config.toml
d_model = 256
norm = "rmsnorm"
norm_eps = 1e-05
bias = "none"
tie_embeddings = false
init_std_o = 0.0
lr_head = 0.00861
warmup_steps = 74
decay_shape = "linear"
doc_mask = true
dataset = "wikipedia_en"
Each number is 128 + 32 x the weight over the matrix's rms, rounded and kept within 0 to 255. Layers, rows and columns count from 0. Numbers have three digits each.

# layer 6 attention query, 384x256, rms 0.181, rows 60-63,124-127,188-191,252-255,316-319,379-383, columns 0-127
186114114127161146054120117111130136123116109128140121149136160147121095149113165110103106139142103095164154096140155191178102127099088088128112111088130130110100134063059075142178149082110140130117140113182104141114173140168141148097155084108069130129149161124187131178192149157145148106117142130160172096170131072139125145148189132126106051116134152118138070147139102191105156164110
124136122154166141096158173098169198145150153186165182135119056118176082119109112137129122116155117182137075184143101132116120147118167129087087136164086122105147153138157142117173154141158120149109140133088067156176143172159122147168138158134081111090123117103125095112137109219161122202173079139120190123137108153072103095151139151110124129075148144120110131112137160157151141196147
060176194135098213149147051094180149171209139198143149121079123056127107087110084160091138162237075184168000085125041124100188156200132139135079121188081176103066156061108118111179138056074112174187213177146051118096065178089143172160152102145205132130066108123089097021091137141109084147147123172092093166082123157059124059162139062114086170113061084110101107152181170167221079191097
141124131087095145124108154137131118092143160147106156150118104061131044141202114143134126158139120105116124139162119152110169124175069136137108163132108105101071138098157131123171113103100185099150119186118108192117117104113171150157152113197109101137139117176101095135100114137155160165176144128130140104117109171158121184101122145104175098135130132127045201149134126118141127094132
063108132121143132101123141102118144177112176048164126089144132146135074102089155117098157117148176120171158137152089160160087142127094128107129172192104147105112169152083086096105099107150169157135154174132117131062144105078155172124170105135145095168056212147134143153183149157146141127111145106105136141182145129140109176171212120150143122127103128098185126168105095189130132102101
128155094127197115102149115131148118173148152203125118141111106155182087141135109136087143068074095122166098101174135096119142098112136107102114126092143053124089125156130111117142168159172130150147123099122056129174132145136124158132165123124105113110089153124127201109115133145208125147128135160128159126116127130122110114167089116146116110114187128142178145144141172123114123149158
195107089230064130125124182132187131094101150146091097161114155103144196112127139138102123156120129112157130163111134159133162148197165095166179142142103195125117141118152047112108077128127140090069166129098113121154172148106155087154153106203159175119177176145154098175178144112098055120101101155167048167139147131092133148198158055144081101106152153055167160168100147163163117125180
092141119090096105174136077100133090196128124113172155164097180092148148183155112087112156064125135193207172116138073135131109088120130099096107165127121130145114144128097088182098104162141144095162074140195103089092075098110123101164162096139152088147145162149082169132086167083185172113070160101085191143158141115128117105167104140081140126172160123143110126229114134156140154175104
148163103088113189113151073110174100098163122111141200113108171078177110120044119136175152064130103099133174112107151178161089170117149114129153153160133108090067178106109115139158150098091155177094129150143093104107110118149046151156137145151102142149141146094101112092101198155106151149115123141127130225156098126095100072157153104147099128117111129132129102160101167137119136145133
137112114144145187097191107171115145110162140106185156132096093160171126107098103130190174131134060169103142165067144117106102140149116085126189112164118144110154146102148120152139178139139189217090142129132106122145171128151167084187151162146088142043086174079135063080147138140141091137122170120101159172118132138174163109158133067119084169104112153133097150180166159149145131133127
255141134135071193120123129115143164179202215090189146048131201139124072174089072145159076184133119235124111102148142149089145130124097123074089106120028124130089152025127068235104183074085240105126111144160046146110189199106101168182213173156078122151184121106098034152142176078072090121044151152183048187170126093095123082188103118107102093173148194070151062157102240169214136183140
139163132114104149080096089094145034122084128097068154132130134035117163158172118140162087138119135097186110120128107142145079153104078151160109126113114129115073118133121130131156128121116109123177118121164112167149150124131147188090125138152119133168173132142154202084123187119120150100077142166130126185142144127109137120113119146098141120149105141153141158222133158109103179090093
135169131132080157078138098132077098107151145156119136128101121094144183053164132136095135119162140190121106130116115136119174133116108090196158098115097132068119161145153139124091170118122152089166154165100145094114200057095164144133164147188116159071140111144127174112144062134168183044156161111152101155134135135076168150138157153176124153123114092145169134118112102144138071156075
133126103125156104088090151163168141133101128065165115090129108190127122170071088125097116142188089187108111108135168112174140085127173151118151104063076140116101161113145137163101138133103145168094159074093142172117123131079149119105159103126167140118119111096101149109128126121129111163204149198127134129168119136162084091141104143102143178103154134139159133127116111124124150148124
234112128132096103060088171132118164126034142072060177131223160140042119094216163090141142220039109067103160170114149167143134159079117124144198129099121138216096122163163108101123179167093067034117089137137145100131140130088138138129065083069082132057207127126231072091085177074120077091174111185191121125054098120105176137095128057134137132033171124131113168083082109111120222087142
077168116115118113198081157063183101186081204073112145068103135046181141153143095125137116095110067147193162121147126131147102131150126177143102169124117146141152122173154143190104159076160118073101147121164141143113095144120126131159138107138138059119140145155097137100132126152170195152201124143140112160129163100173152096107108148094082141158143116152129102181121154093105222106082
079197083104084193125154066102127110108114138124136165157162112120108097129089124095186143151125099144171157045141114167192109171120182123167120123092120133113039161093102144103114133151079152179132008160189098100073140067143144151129138144098116151165121160132148200132129126144130149152060151186084168155125124129091135154130119127133125138115144137093113109148121190181150060131138
100175129144109117090187151126121105103186103142175128067110105121149048113071129107163122169122060155117105147072108158126077175118119136085123123144106082128139177131125119133140132185125159130077117113103104122140088165088204136179145132159135124123151154074135123126165155169161126162199091137120145116147125145151126126140162098083136115110162158124093144100150191183170123135165
163162132137032168148131095065095170157193168126110219128055176154059042175143103061156033086096160182142030085159108162129170130120066122161117184144084172134105118193113101119151123087106177119142117125228099148105069161107091148179132115139094104151195132047142143163170102157151064085075076183124114139049128160183143123153073156108174111069140154057137126208138143158156135140097
120141168131104131187083161094156091167112134105114145102139149128150162129132107089091126067145120155135115133134044133128121088164153135149166145150061196153062101115081098171130124174139135142092142073158118199101154115165137153127119122226129083133077129109079203148151182171107143126160159112100061069124116160161122116117149171090055128131130122152120180108131092145109152150049
213091103141124134055074151175070100094115154140115195130119151120185128109159077112134086150093117191110152106142201182111173140117151133151122164057109076151065168140181117138108126174179241155162147174163090131053140076144171179144124128090111192125059140141102169103131116148055127103155177100135096167094076162109178123195187138144087089094109110157137125180138131150145105163147
181077144141099116107135131070099167152096128154101147162167147093155113115123141177058098137106136140142131080144127145180166101148148109109167070008092150141092198121119140116126154109107172107147167139112129143052154097160112197170134060080147136162103115156138141043126088093153138109096157105103177106120115135107152160142120153158130104139178110155179127099165125165137080195150
095199099105156174158106136151133114151173114141159123118148175152101110095062117107105129119104087165133123159161092117156134118120079092128127089111064088151138093158127097151135101112121140125043191135119105110175116169132146161119115080146122116077135116078058101149134097097127150123176145146208147115116104099123108095079126137129206177110134143131144159132107150068107135160079
210046144141115027159020186245092189082068171117081111198140250155042168251185170099058083123064135085128228147133159208100113139118134070255167181154173052063139124164114115061167094174058207160184089105143197056073193000081156075107017132112034099095210110139229121230076110129034173107106002178057114122019141228044162195148182124114196045115154143144247181191122094091067066133136
084092114108133128148076125163104113144111163080182147123127108062191111138115137071156105096133118195169153101043146113097089106115088092094154103112129123079078138087127174153135136156082096138165083160119100200139161101181198122131185090163083101159152097056123165102095121150138195132189137128106118065162151173106083164106130123071187169095114124187085137125075114164149120061145
# layer 6 attention key, 64x256, rms 0.169, rows 59-63, columns 0-127
137128121122162142152107113114140074092081151133174155155104117137140101130146101126122084136102117195079149123126160178169157169078127153155102133165117115131037093116195124138170102125169137123189130175137073156119110140149156126123180131103076183112138139115118149086161109178098112113086213114174120226071071097173067121175198109179127101095170196120112125145154177238149128255147
170164081087152135092151157179061113144098125143097178095160152140136137045165198183136124126160193139101158160118164123168119150152192100187101137118170122171122119134192103084138156138124126166125125143134100091146184145103076112177135124164108087137114167167164118129116053119107112096093169135178081148122116140118186169138096074169167069157117122108180117140141117138099086146158
123156066140206111134130155176179111190155089125122078081144085168238112055076149130155118116069036180072113151065237109157069091026180071047133099061112189175099124136075114137091201131209073143086088105114079148142102145114110133133124070144093195163169072083098065062126241071110129173060143129184038176204051071132115102113196105093043160113143161112146080156064141087142174139118
141096149138176151134139094112099169168153170164138154128152161161151142135124124086077088117103100116143120180144164108141191109159145159170151108134119210161122134122102113074193157133167127164131116134132180101108075121141082111143208120125109166131133136165093098139118063106111168120103129181122169129123105125064124109201191097133151123148106114136134078130148226130135120143115
143129151091128094142118170049109157099140131152132156103135136090162141142122086131141141082199128124180166075150152165097111123136117152159110187102110105103119108147184139092149157157158122104193143131157156101159157070135160113144158149059082164109083156110134176190120111126120135140146061096120104093143126179148115150104124207115180121130176153137118143181124125101119097074146
# layer 6 attention value, 64x256, rms 0.158, rows 0-11, columns 0-127
134152129131135098114102128024069116139122111159116107112111118150095122139085130146177109178128170099134141122132127104131140059129159124125183142162096099138119103149148140094136105122165145129131125127145130161107151137099115099107114101121154116091148061115115201166153101131181105072118072119097181165143128151166118121153134108089141151106160159086134115120180125080137102086175
135145130211146156162137124146091061161079132150198165173180150108143136130077167146154089133137099135205102123185158107168174136159114129119125086151099098087129096099123123088150120119083156060068109015088116113134096179072107160143129084144123148163167119110137152067103134052106160096206128145143135115136198166117136102151160123068158040156078114133154077101096223163128157071124
132113160150127122143139083089101171152148181119166146082200086149107105122075139115137169157166100115136175170116093122128060151091132130124159127109128091103154116131085131046144079137139125053111111132093111098154150091157162151119173129063137149141109126165141090097178137120159132125117124127157114123074108167102167130123155161097068118156137147152108095179123122139142121134131
095127146115095033113110178067196127141099189148178189116122161074130119105152135143123152196125147148106109065169099085160131110116112123109066127118181106125146143146126064116178159085137164135153100157113161141154138166143148148119153131107174101105148089148103107146145113117084164152133039178120177141150122114125131042119132121126162142129090154182148173074132150148131127108074
100153076108110081110121205123128103123121120131115141162185148103175142080133161162117134096107121128066116118130113113107116109193157091117206152068110126101130145187159098131155116135141144121145082120101104116077164063109095089089112098122067120115089112107137138127089106092102148090143101102100155130160137133133090119107145174120157155101219072156118091112140116134130147143149
172132129128097122185114165122094109088082178063085155121060118133089100097100114196127173112224183094122133142128142147097143156123181150082098143088128122066186182060180143119103110062083136109134091078162118101140162173171122151063122117099135107142142032175114117134104112208210134098113133127139140103162130117140156045166137174143131142119095148127143119151204143178128105145177
171154123104146079212160176111108149063081136156130109094143102102089117129221148089120106115176105109137120165132082109133133178102140072149175167140142104124091122168104153095104087191152086151128097191142069161112160122131152143204150116095133097172151099059111092095094086119142152163094152135124115122146118185150091152072134161092121132111116140121071102203172098047134163146105
109149120126132079115117118129070183167157096092153133122108099115130100081098129114105141128135171161113106161151184159181101152082080143144121089131112147145152118169155177126123151132160076061161225152187062110162137121077167127180139125080117121072160146158148164117105146165153158092112088182165221102129133157180145186143122174101163133173156092174147178093099100113115143104173
094155133147117094132162144074145123169219119095139178133105090141134136065152117115146107135145101151108109109129195135129143165169132123134149159057123146104070158100159113088093175178101111177137121219179112124139112096125174129114126178118148133135125086173149125130156106120168047135143173207122123138123165121131128132144178108060168154083060088135135054155135128097114144155148
156106115132137113105114087127116096148126136139124089158112119122082111139061157080096134069107157116104119136116102111134090130086138085137158175067114214170086201123090128086137154120165129157168127147175123136145160119174114126134157125132171127118134186141117121106185116123133215094197149128200108120158120094177114121111102151121163119104124104120098176113095139152108107119101
119158145135125127192127135077145206205078163115107099149113133111137183125127119111134110113143080132105179098165148168166069088134183127127157175147104079155079079083137118093128118160100162173144133060169145096145153100150158156151114111104150150189083099108098128120134170116092138137108117151156154132106125105101155134130145137132151159132112112134134211124181146101117142127122
162125136062158114096158120167134145128074097150119156098098076143129135135144148062161106152207125129139138094135173127145126123125184129158144141198124071154139101132118142112106122105144112097112145126129105185115150083175104087136138100168173114090115120164152163148105117128054134116184092152116120093157119064144094079158148164133146134101104183115124102128132082171119130155170
# layer 6 attention output (transposed), 384x256, rms 0.165, rows 0-11,64-74,128-138,192-202,256-266,320-330, columns 0-127
155163128098078122152101170101158174149131084132201138122156090122150105162137095091121132154111164140162136091102083109174148093085096150166146113144101162121140134176133147159152138174171098114126154106133130086134135120100115156065157140120103131105147154175109141105140081229212124091163116116132104135109109083121091115120137138142143052127098139159147132094114089054097118118111
136085138102185049094099177123169145095108098067122148111119110156130109130153192140149102066131092100136147085101142180092100088145121122074102074083077191132068112112115151123081120103117129160163107101164133111130172140137081112108107196087072178154141180141144164128116126158167083126095081099104173136120182068111192149141123082133136109173087093160118115139093097151134140097111
158074124141148150131133152168121123069113053073175137118136161182166132166123133130158143156142131159162145122113120131067110101137133126114123137106145122100149179109138129116124118124143135127147125086107088113122145124092192144155132180117149128184121152145060139173201081103136090149114111118084122104132161085171138154099159109119144059148154074126144125125137116083154086141121
145133140141110149087142131142144087100122182117108157128168132084084109156083134201162052143173075079175118121192138186167166152122125102088140145106128105133159126120047163150089133174149069127131200132127149199170132147135111160020093141127159134148118100113189155155139123164192102124159119143117133161084125159150119187103139120160139061120063120142121107117193100129136117059078
145152096068147138108102143177075133084140150089154104134147122147199128082123093112056136146106133148156177126130099104156134121127123037136127163093100074114130154109099162095078079155110149136135126178162140105089105167151151075069122144118158135187161109125109131115087143152134158095111136199145073109115157125139155124119148127102113148137093181109135167111098070139179130150138
124147137129164087161199098093087163142054142123107160127119156152114133143156127173134150085131122108107166124118115067113120139037107086111113167092127109126095085128142136060170165118159052142152119132158123126195126146166079109124111053102105166116127118132142097140117136120146190134167105168081111091122121163149163138121101129104155114169153104136134148109082117169236101156126
143142112122091145152132104127074128151132103182138126179093182130100131042159137107141152164080167177136161157119181086139126176089125164088097193102124160137124182147110154092172156054129124198159100127109127086165151068137123103164171138159139117119109102153146112078088119137136117124141151145126076104154159130119141162136113133158060153083154177176133090151136144108147119145163
126128155145126150137129084072125101117128171148101150105111138097071157144133168126157174139134150091095106092131096170130109143116126118157154107153155070083141128160117100184146157043063140129140129126176117141134104119148109117104084125116085134152109104108156157152146186103042093163109107120156132106182085078131119078127154149096102127174142132124148096168175118137095146128131
163152190145108170114107103171107105156110145127151113180094164076177134136105093121085116164159189073159088172130128117129117119102122134111125141123165150111053155161119091120147103141124130090131130134138148123085122084120131119091127136139095124157133171132163138069127122126149152069133083110143186118092107074147100145110147074093118070124166135110089138144133157113031124099162
114158099138124003092137110109185090203133099150088075144127098112110162124225126156086137094160048126126162134119160140108124121088095138107043114144131110153090144150138127140186140186081142109132143127129139090160123077111095145112155104137170061135078103090140092131097079130150082179087213096118133141163164171059047089144124162158142205173176161153174118162136153085091162120107
127079161160117139124137123099058162111166080140105129131100124139133092095121091110145062120121155103112109142093147153074166067081113108160123108143168215176136140146146151152144126131098194096047125091158205120139164126119082134145146145117124141096094143153099139076189123155157166133144162096079136152150155187119109103076106122128119113159134112124172134159186132085093084057183
150166059097138189101124101143185175137114108095126131063149139104113064182125137109149139124100134147184079106098119160157180133114143158115117129125141164151097103165165145113159203173167113137098110117127153118152105098142164163170153128118123109071160122163138134146164115191150148122111084112129133113119103168108137180078185077145144153080079143177112161118186116119104139186198
116139076127107145069122114135148072123091047133136171096129091159148133117114122104134136156157165157120127129101172138122170176154137136151082134108120096134201104135126138073111134079151096129122103095167149157111185162144192087151172115114083131156082151134117124135116122119122072101132157116092096115121131135135106176146164204174131073122104157146075148156106116173063131136125
179088164183147119132172096085127093123102147184131169125152135128112149107145127171171164180063116191141087118181130144118197099133119128144122128150134097075181164113138104114116099141087136119130169157075142170152135177099062079130163142185120166073121100165127093144080101042115144106176138128126074136055122124083091137133083145120092093167114079096086130099098169120142119171110
137120172132145135108115145117097128072111143157146102147123136111189164116155158151144149136090142162154142122082146132141175149103125139125144121083154144185129125056186112167143145126109152145109099148172148137150138114142171106150156146142111100143138095138124089140158143096113122110163121109148091148095083131119156135134146172107163124121104131123142104106180161135178100129168
143147091109111083140105115123113106131154191140135142170172113156100116136131087116122139106137107130167133098127165133156127161136166145114164118067076159120167151153093127109100142171180133083147113118177148124148157123136101121118111143107112131140164131116148105103127155087198132120102153160120147128146092102121188152106121121084123160151141161108101120116203110171144151126101
155101221113121120101148171148200087102176127132156176143180160124090174106178135118141111102140173070083159181121160119105112133162102129179125130125091136117102099129155123129132109087130117127132138084129131154135178132142124100134154124159119105083117139128160120153150101133091115131135093121083122177086097110215116128179110118134139098125073169117139090084090113131087127138084
183130105101123131121126111118137142147113129131116131108141197118171129185127175076152084085114144130197167123119124116075164147128094132135125105141086160091118113123151080088156161179205116159120157201114083146137141121158091107104094125100106114141141100083142076110139130153156104140152115151171103131133119130129133156105147081120125158124153165166133180157139073119198144107150
160138162129107119109109125180141166159115195138132126127106125129158151136140085172157128162108092153110128126111102170135140107121134136098093154117120119107100099159102123170127146166108148170124121134127116180126097075090143147144135127158156149118111084149125143104128127123181148070138131139109109187110123096084121105118119129129171133148171101159148158126131125086135137135142
135104185103160172096164113108102110124137109144106134139146148147114113137138122100126144100117095135085154085042120099115143162138098112084113105091199129108067165166120099132115153165113100146131118108142149127116115130123166143093151136144134145134113153080128127124158140090076164175122100148142161169117144146171159131170120133133122151118109137101096135127152130080087147085091
146116146184120121143123140098129123143131114136108127120122116073103130143132119124142162121141152111123127125165087123130162113146160093126112129116168151146124134081136150115193148101107125131123100109102144156103158139145099087134147110107105159105108150135110120128117137144124137166104110132164133137119144113075098110134115138162089125153109094119157118154119146086093141124163
109111096117107091149121114102088105157094137124111193126127144112109102095105131205119146110123111151144120084132116134148148105124109109124133097111085158113143091092122091146129152147042102127120148093074125119146150073150095154147129157112117147132126122158154143187118082121121164153105118133161097123119136113144077109095089111144125139126121156109158156165161107132152115198157
095136089156153060153139145117064180136186179127149117093163171161135154104157166126133158114067146140153119070120089141118111098089141201183117161139143151144107135144127131179104139126137137118088109151149167097143139166136100174139096151099110076162165112100098109103128137146154147115120114184201099161114113108169222138112153082094152131114146110154125104137199133117181113103116
083125132090134130161130147070162145144093102150076139126181120036086081107143108140182116132130133141157090113182090142156131116106147185091094169110113123139105109178148173116136068107189075143120124110189129138197136089179048178153148113139118115154163121171099153175143101133139170105149084106138099160144096141189105148139142095221143081045035137188199137113158107114081138160134
106117123148110149092122170077147093090134101141181172165164081102107077116110088146074087117119138144154127151137125133121116120199170129065123083094109122136128109124102080112053134139099147129170123177151035147132142175067130153055133118100072189161158165099133098164132119097118114151045028180125163179100079059101182150147092145130214076115122147108100078159097120131122157068068
074122130085117153055134127106126120082130130134161174111135077178085086139133165132119102112127112186107088154116098173081125187185155168099104099067161144147142166130067175193071147130149089136064080163165103141095137135136144121148193179128087153122152132106137080190220167142121102110135080136101147146147134070148154157028120169114109054098119063144143086166158174117122179120099
134110082120080130082118147078143082119092155184072176105190098115122111169117113117143080089197082109216170114184170163204102158086145176109163128147158102105157117146109122122108157134137061171181118073175091216173093150133106173090104143109101063133187147123160136183190147150235111126103056086082072092116022190145095198128107152163155024083062152114142093070141126168157154007036
107114092133153157123104154140115126154096116087134101134133127126168134171136112165090160177102129123103104121129191074190140140130136114153151103156137085105124115090139138094095135160141210138154148118128172127142101106158083112127147077156154188117127133110114156123058139126153191135061130133179114095037157120048107132145115136086140147157111178120113142129083108183118143105126
121134151113150099214187099080129129109096064139101128115072139053093116101158070082176115111083163137155166142154045137116145104155176122113100174098078177155087159188123151135144136129157148162121115109219097158178108151107089036094079073087129168090109120178084127135134159167193158075141090167124142114134070109162144189156057126131111127096091095117169126146134122172164151162106
128153149114170101182187110154163206110120093113069119149021187109103112135154066126148183148161172180118158105112119107106150083082132175089122152165126164131059152134196150061229110176156079093126150094163151114128185085143129098150143124166106222113069067181059149089139092134155130079172186120106126118079164138150086096151158059179129111042134127153133137179165121158091133154133
109095168129157084051108176170049204045167099064127106165111138090178129109119086124105102160009154121051152023078067111017119164091111149107182128086137136114098175147127154127132176171087145120182194166103108134119176173149076179139141129179104115132068051107105126088104093117101125169101112174161167184153161065113226061115149159035112143113145165191113092170144146106087123124141
082130196152110164176139121105119134137097082059053138154107152135112054130137119130067133094132192110138155142110128125084115111150122159138135101105091130145148181143153103081145124151159142136125109111143102090108161134119154098108157085120072171139077086195120108125110147129154106154140154170096155173155095034157132161134113087127087094147143064146085133157137144076070168138190
171175091103079066127124146098080139138175141173150106177139167117062115115165110145124139112114063130070180140064128116175130111072003103181084138142092122151098110144141155133227159101073142122130116145094135078052125109156142180094100149157182106041104118119148074123081047090122173140070179096149114105214164196116133096141096167165181182100148161103173168146162078090094137120109
069096128111083097067131095120090144103070184129182094116139182160207160132076167116152144166092149173058217204134170159095108139067092156113141160136132111127126126183132176139133129119205086137112084083213158141114056088143064099152183150084216096145054142185077151197188141143060173120122174108121127105127096154057062138072112156051120121123151166117182110159184158125076110132098
134171066137147096082182091124124107111086159088192149137136073146142161086093173066106079154117145136139126102121160122101145219152073098190108101128124127146150170105134134113134156128170152142094150125117151104128183120111120063124153150151074146120106146121151098130075134109136103123061128125137136137181094139097174140051127101168130146106121126144132124098093099108088121130141
127072115131112156128140144136153116076199084156087161101104168137116173134109123134151159117139097125087131084172101163172151099174145092140102179137103117081136160124155137132162113149121139119127116112134152113122100115147061122138111145098133139106113102126145095114155122122183190136122175081134143147071180131123065121178129129119094117154152097108150159092081108129148139146110
130043097137110123116108124149117110101106138157133115121129168106184096134155101080137105147109143114083099113112129124155110184136123136147149151078139148152146132086153086111135139134153093143172132136160136086151133113154140147124128104143145141142137134129111150074087132116109148101182139128226109130123135159129167159154177111120151129160113120147148115129177123144093121121119
188143091113142122169089136150167130093146199097161130141065113127109205166150071160125110153109098097140136122112125160130107113149137138143147084105135180141104139168090153112152090168118171102119160139161117152136129124112122109075130138148204139175150111074139136077159128114174096110112142166143136098105178119185142124132174114136089213130156135136095142141205076093150132175149
169083172137128174136115117135158122124106109164135125155162106125137148144186148073110112124166204151114140170122149179104078169105147104153161146142086167157100148112085126098125083077128126171138149146184143169082176122124133092110116130134128150132105208111136139120153181115146103124163133092126118143093133190102153110174082147120163132125070144108120086072076147143074115127133
128142111187161104097149118108102131153120078147096183120126167103190177155124137110098097136129102119108139098141133155178157132121117118079140061115089193034100104095104140112142118146116106112144125152078149086089127095153150136097128168146144153167129130110147117160108119145110108150096112173137104133113135140137150103038167127157042089222149177128145122170114152120146122062143
111147125150083130102119150123114123129155140144182163142115129128162087113149139145061107158059127100132131190113127105140108054127165107134151167106087167132087098131099076177054122137119089168120148059129176148111155154105138117135149122122109118066178142129149162125106148107141143127138112151128061124133082123104132089128077126152133134173131130152123118102064121194182144147089
156105139157120147134099148076119111131102082126121154062177123116111114107136157146089140125155129082116167105078116148156154135125139137168131134137127128127124146181100115128141119102131101140142101123080137099139104114089157099075113131081120137117113141165107077167150143120120126156218132081144122177130107140155113102174150139094078128057136136126101128117115145123115153199127
166115130137101115149106164121131119155144185118158161091145151104088122119109154115130089159159141106097103117114152114127147147115163115117100131135103102151115152092109132156164138116119133133136123072145172146148170120161112079131125095119096148095129138157094110159122103105127132161106105102186143121112088170113130160067118134125113116081152079134134173081101139135030124093131
117153130165103113166121093092172108156126162109095151097194152145121096142141130129106162113187116164126115081105144117133153114149164163155153142111132050162121138100114076127162167115040084139140153110114080112176123093132138102111107140094140127169111148112146157170087118155129124154149118147111128140107146077116119107066125070132130116128135135075113095166154159163077129120112
162087104136130124154154128080138187149125137116130078077151116169079121145080083090125126112133166157148147134124123082115149113112134194112175123145129116162148122077148116163126126118126160118125067159109096090135113143070131147140093116114113112163158140137108114134136137144136161119133105127138157119127124138162148107096120110123162103112085096153108100182115061108127155094134
108112113103147137141149123113143136084156091113127123091105116139129113125076091072151125140179096137087074064099104127167122230129132138149140166169132144070199121103201163137092110130168088138126155181119151142193147083152118147101147155129090060128126128146100141077128150119143087170173137066124121159182085119166144137098129101145127086112121198223146130113105116087137111160164
120137033091129136076129163092114110125141104153125176133113100127105111082131163112130143169106095087111075081135130170130115090134142120125104161079163137078137133054122146153078175115120118160174077088118131138152121113101080134104132150141110183097112115125104132142106146056100109132048107100102145137096141080134121140125076176106094119140175149131103123167072131181171169108124
114072132067114144118164153105110142132145115136201128135106136151115097155104144126120099148114166175115099153109118160155143167142154198112175106096170103180105153071125154174092157137094136147130060152123054111165164094128159098149168127123099098113135086152181148109144133115100144141165127125140148111166103067150134152018164144133150066110093130124120107130143129151114127094163
126139098115048172129091124174143122105105127117130137126180089114100136178141131161135117150142031120186123118191142136142126178157116091113137123163117081156083139135091123078111122208097160158159203114163109167129152116102062131094137153097140103123178104106136129125143095146255104095099145101138213116114127097171063158142115155085081048127100128108153093112120064148060165102095
127100117143126132150080156127120102197107111112077136135109039110140191163223083161109125168136106106113105140173140100147131158119072109151135080140067111174131135063098033122121064050114152139159174123159140081084102189134119098104103128128102175178155161085099111139093137159176143118099129153160098204109101143098109132151142118092146133167083117070178108114132080106113154129142
092138139138111132125208145088145092156159095174131148096109101117079107100140157096115128133044163111170154084121171166142131088126159085129099128080116182147128126195155148075152134119133120092129122150153139131173122153131096096092109101132071179124125105186066118155162140123119114137118135148102159126124083125142121192125122118142080136173101100150152181169061123171156126116184
137146107087167087126056105103142139130106132106132118147065106180142142117146103134103162069081147129150157145131111086116086107084097192122090178149100174133066156145154147030187094082122066140182103087108164136140221130125099096155194154158123167110106114170125176126114127113149134100124181118073085202136125158166064109151160092160110121118075158113104154141121127145150093182164
116147125105133094140062138119131088100150102066141164168108148136135103131078113146108159124028153113076145048051072122087117098077155081161198077112135147116122110125050147152165100085080177166119131064111126059133165130099143135132172171126165118100072061089169150171089175108136167121100096129172074165090167028114120054136203123124125132096140158098090114162161181142065177120144
109127164154113112147161084114127153093157128105112147143108152095094149110102169166152149181126150121155103135095154140124094104130136112077088130089125098134119129154155130129199148100143136146085130123177172178105193130116147166122176051090068138152124153141146137124159102148155141112105161146156077122159088068088108126104126116143096097139133128161133167125169107163105093138130
171185101079159105196112078110113118182193110148145105096139182115082120156188104145161175078125119134088138107108102155128110128102089099086098144158090095125145089118131120141158111100077147134113181091097130094112094109154068109085149148185164108108120137173102093148075070112142133133075117129065151063132138150103086104230115105121131180168126130140239166169171066110124134126061
105076095101102124120158111128137188089083166107100111109145114202153106158095164116143132127102155182133096127105091107108090078071102141132077137152122094154133096123109167146086129149151176128119108061159109166097098118121090060151115132063132116144085119143173113136147123183072140084088204126113156188158126170149133047058120153121170131143095145121211093203089090095083073067106
135127188146167120148106108119149137081198139152166075104123143152187110149095109084122116169098076143119115135115107150129128123116161104200205111146133160063158111089126100104083168136123071120124117165150112124151164128074212118135092135103125101082134115147123154181144151114041128095117126085196120126138134107134108153112136175123123099226131130193121051160148152089057159112107
079117133091123154131131195101132177091150143110103110113075098134113122161172120156118157098179135069088155095144102171099130155068103084127154147207163183174138120119184196081135157079137082077139106162166156135092099102113091123103141133113189194127154107112082085167148098134141124168104151101133120158091141106137114147084121127124119142182145119102196158114065099069043103139170
155065164142132109081130102171122087136202042107192106126105174111140082104058102081160123207131111160165124147131075195102160140130176062136153102082087141092101136122177123179153147167117142170121088108118097081125093134084158181131136184104151106124139175140131144151089133170148140115143082114138161116142089095143090131080191127180168074122101114124168143123155153121212102150151
145183114130093171122114090177213075149125134071174148112131163189184090167111115149092165123114154160123133156119126161114133146110134165111097142113042076088173103167151169149176129160072109169120146162102142137116108095122198125145135145165149160120107155130190108134139094135145085130130146159150115096036187124104097143134103134145098072131150074041129112120107129097148103130134
097120161124087142125123109095165134168139138173124108068164139167180170165102136108089169157072153175121139157119128100188089162127154149097094075118124117144111119137114145102145139171120087137168156182158102129151167100100161131125139118179133145136132111135075142120074114178086156115191102136171076133074118097105178106101153147148132021131141135089174132128145068165255142104118
127067133110112160161142180087116091169116093152147130125169107118157145123087125097066036124023113164127118087138139141140131119124176072156114106092104148154042125125049053130081168099071136180125098134055153149085115137133117118180129118146168184158149103162118149168101136144114148186144077167177169132059095175176106151142144113118163138138093067180163145127111118078134205097071
144180141185155165075176078125078077149160134109097159154140106128136116133140115103128156084091111045136133141138137158107150176105069201189157106151099134106225142056162150147099205069127126140148115123156130091072143119166105189135140139173129102169134146141211095117058096120132103092142167143178159138111150106116083135196125106121052144129159130102119103116156148172075142066145
106129134125125099176128091098173085160112148157106093110181155145132136148127171156088116099089148083134121122127084132116098101171141078134068125140136161188103111092126151158116126140113168074115118096172152148117126121109072125130053104187202176127134159148099086088094111139138140115115098103126108139148067117206153089172114097112091089156133149056163121165195110132181094146141
141148106134120079094112109201119095111133132155163158120106139145153176119091140118152138138168152153187121152161123152051138096102101129115140115147160134167136104142155171148139165098094187133116167080105154136119097099150104114139132135122104083174137157107176109070118164155116118102106128130156082139193123113106109187149123149138139116090126181166095119098118089136098107129153
050111148142069125135079148129152138150173051178082088110117155079098105109183154195163147106123105103119186196141159121069070134145147127116081145127144142147121149107084092144225085171135112134142157115158157162142085114073098108155182122168141157120163148132166102118108104144145125159105145185062145103113092170171112083160136126121081144199148121114136115123110114170128168149129
093106135139036157117090186147113136055149173137168133109164122124115067163171099162079083091090191112147085136129139121121144120088102072113087109157133153102122135053153131093182102132164127135124120102155073137127128085145123097096142087197187111098162116126150069126106080136112141142104132110085091107124187153180160067087083101151133137121179209188106111159123121117119121105148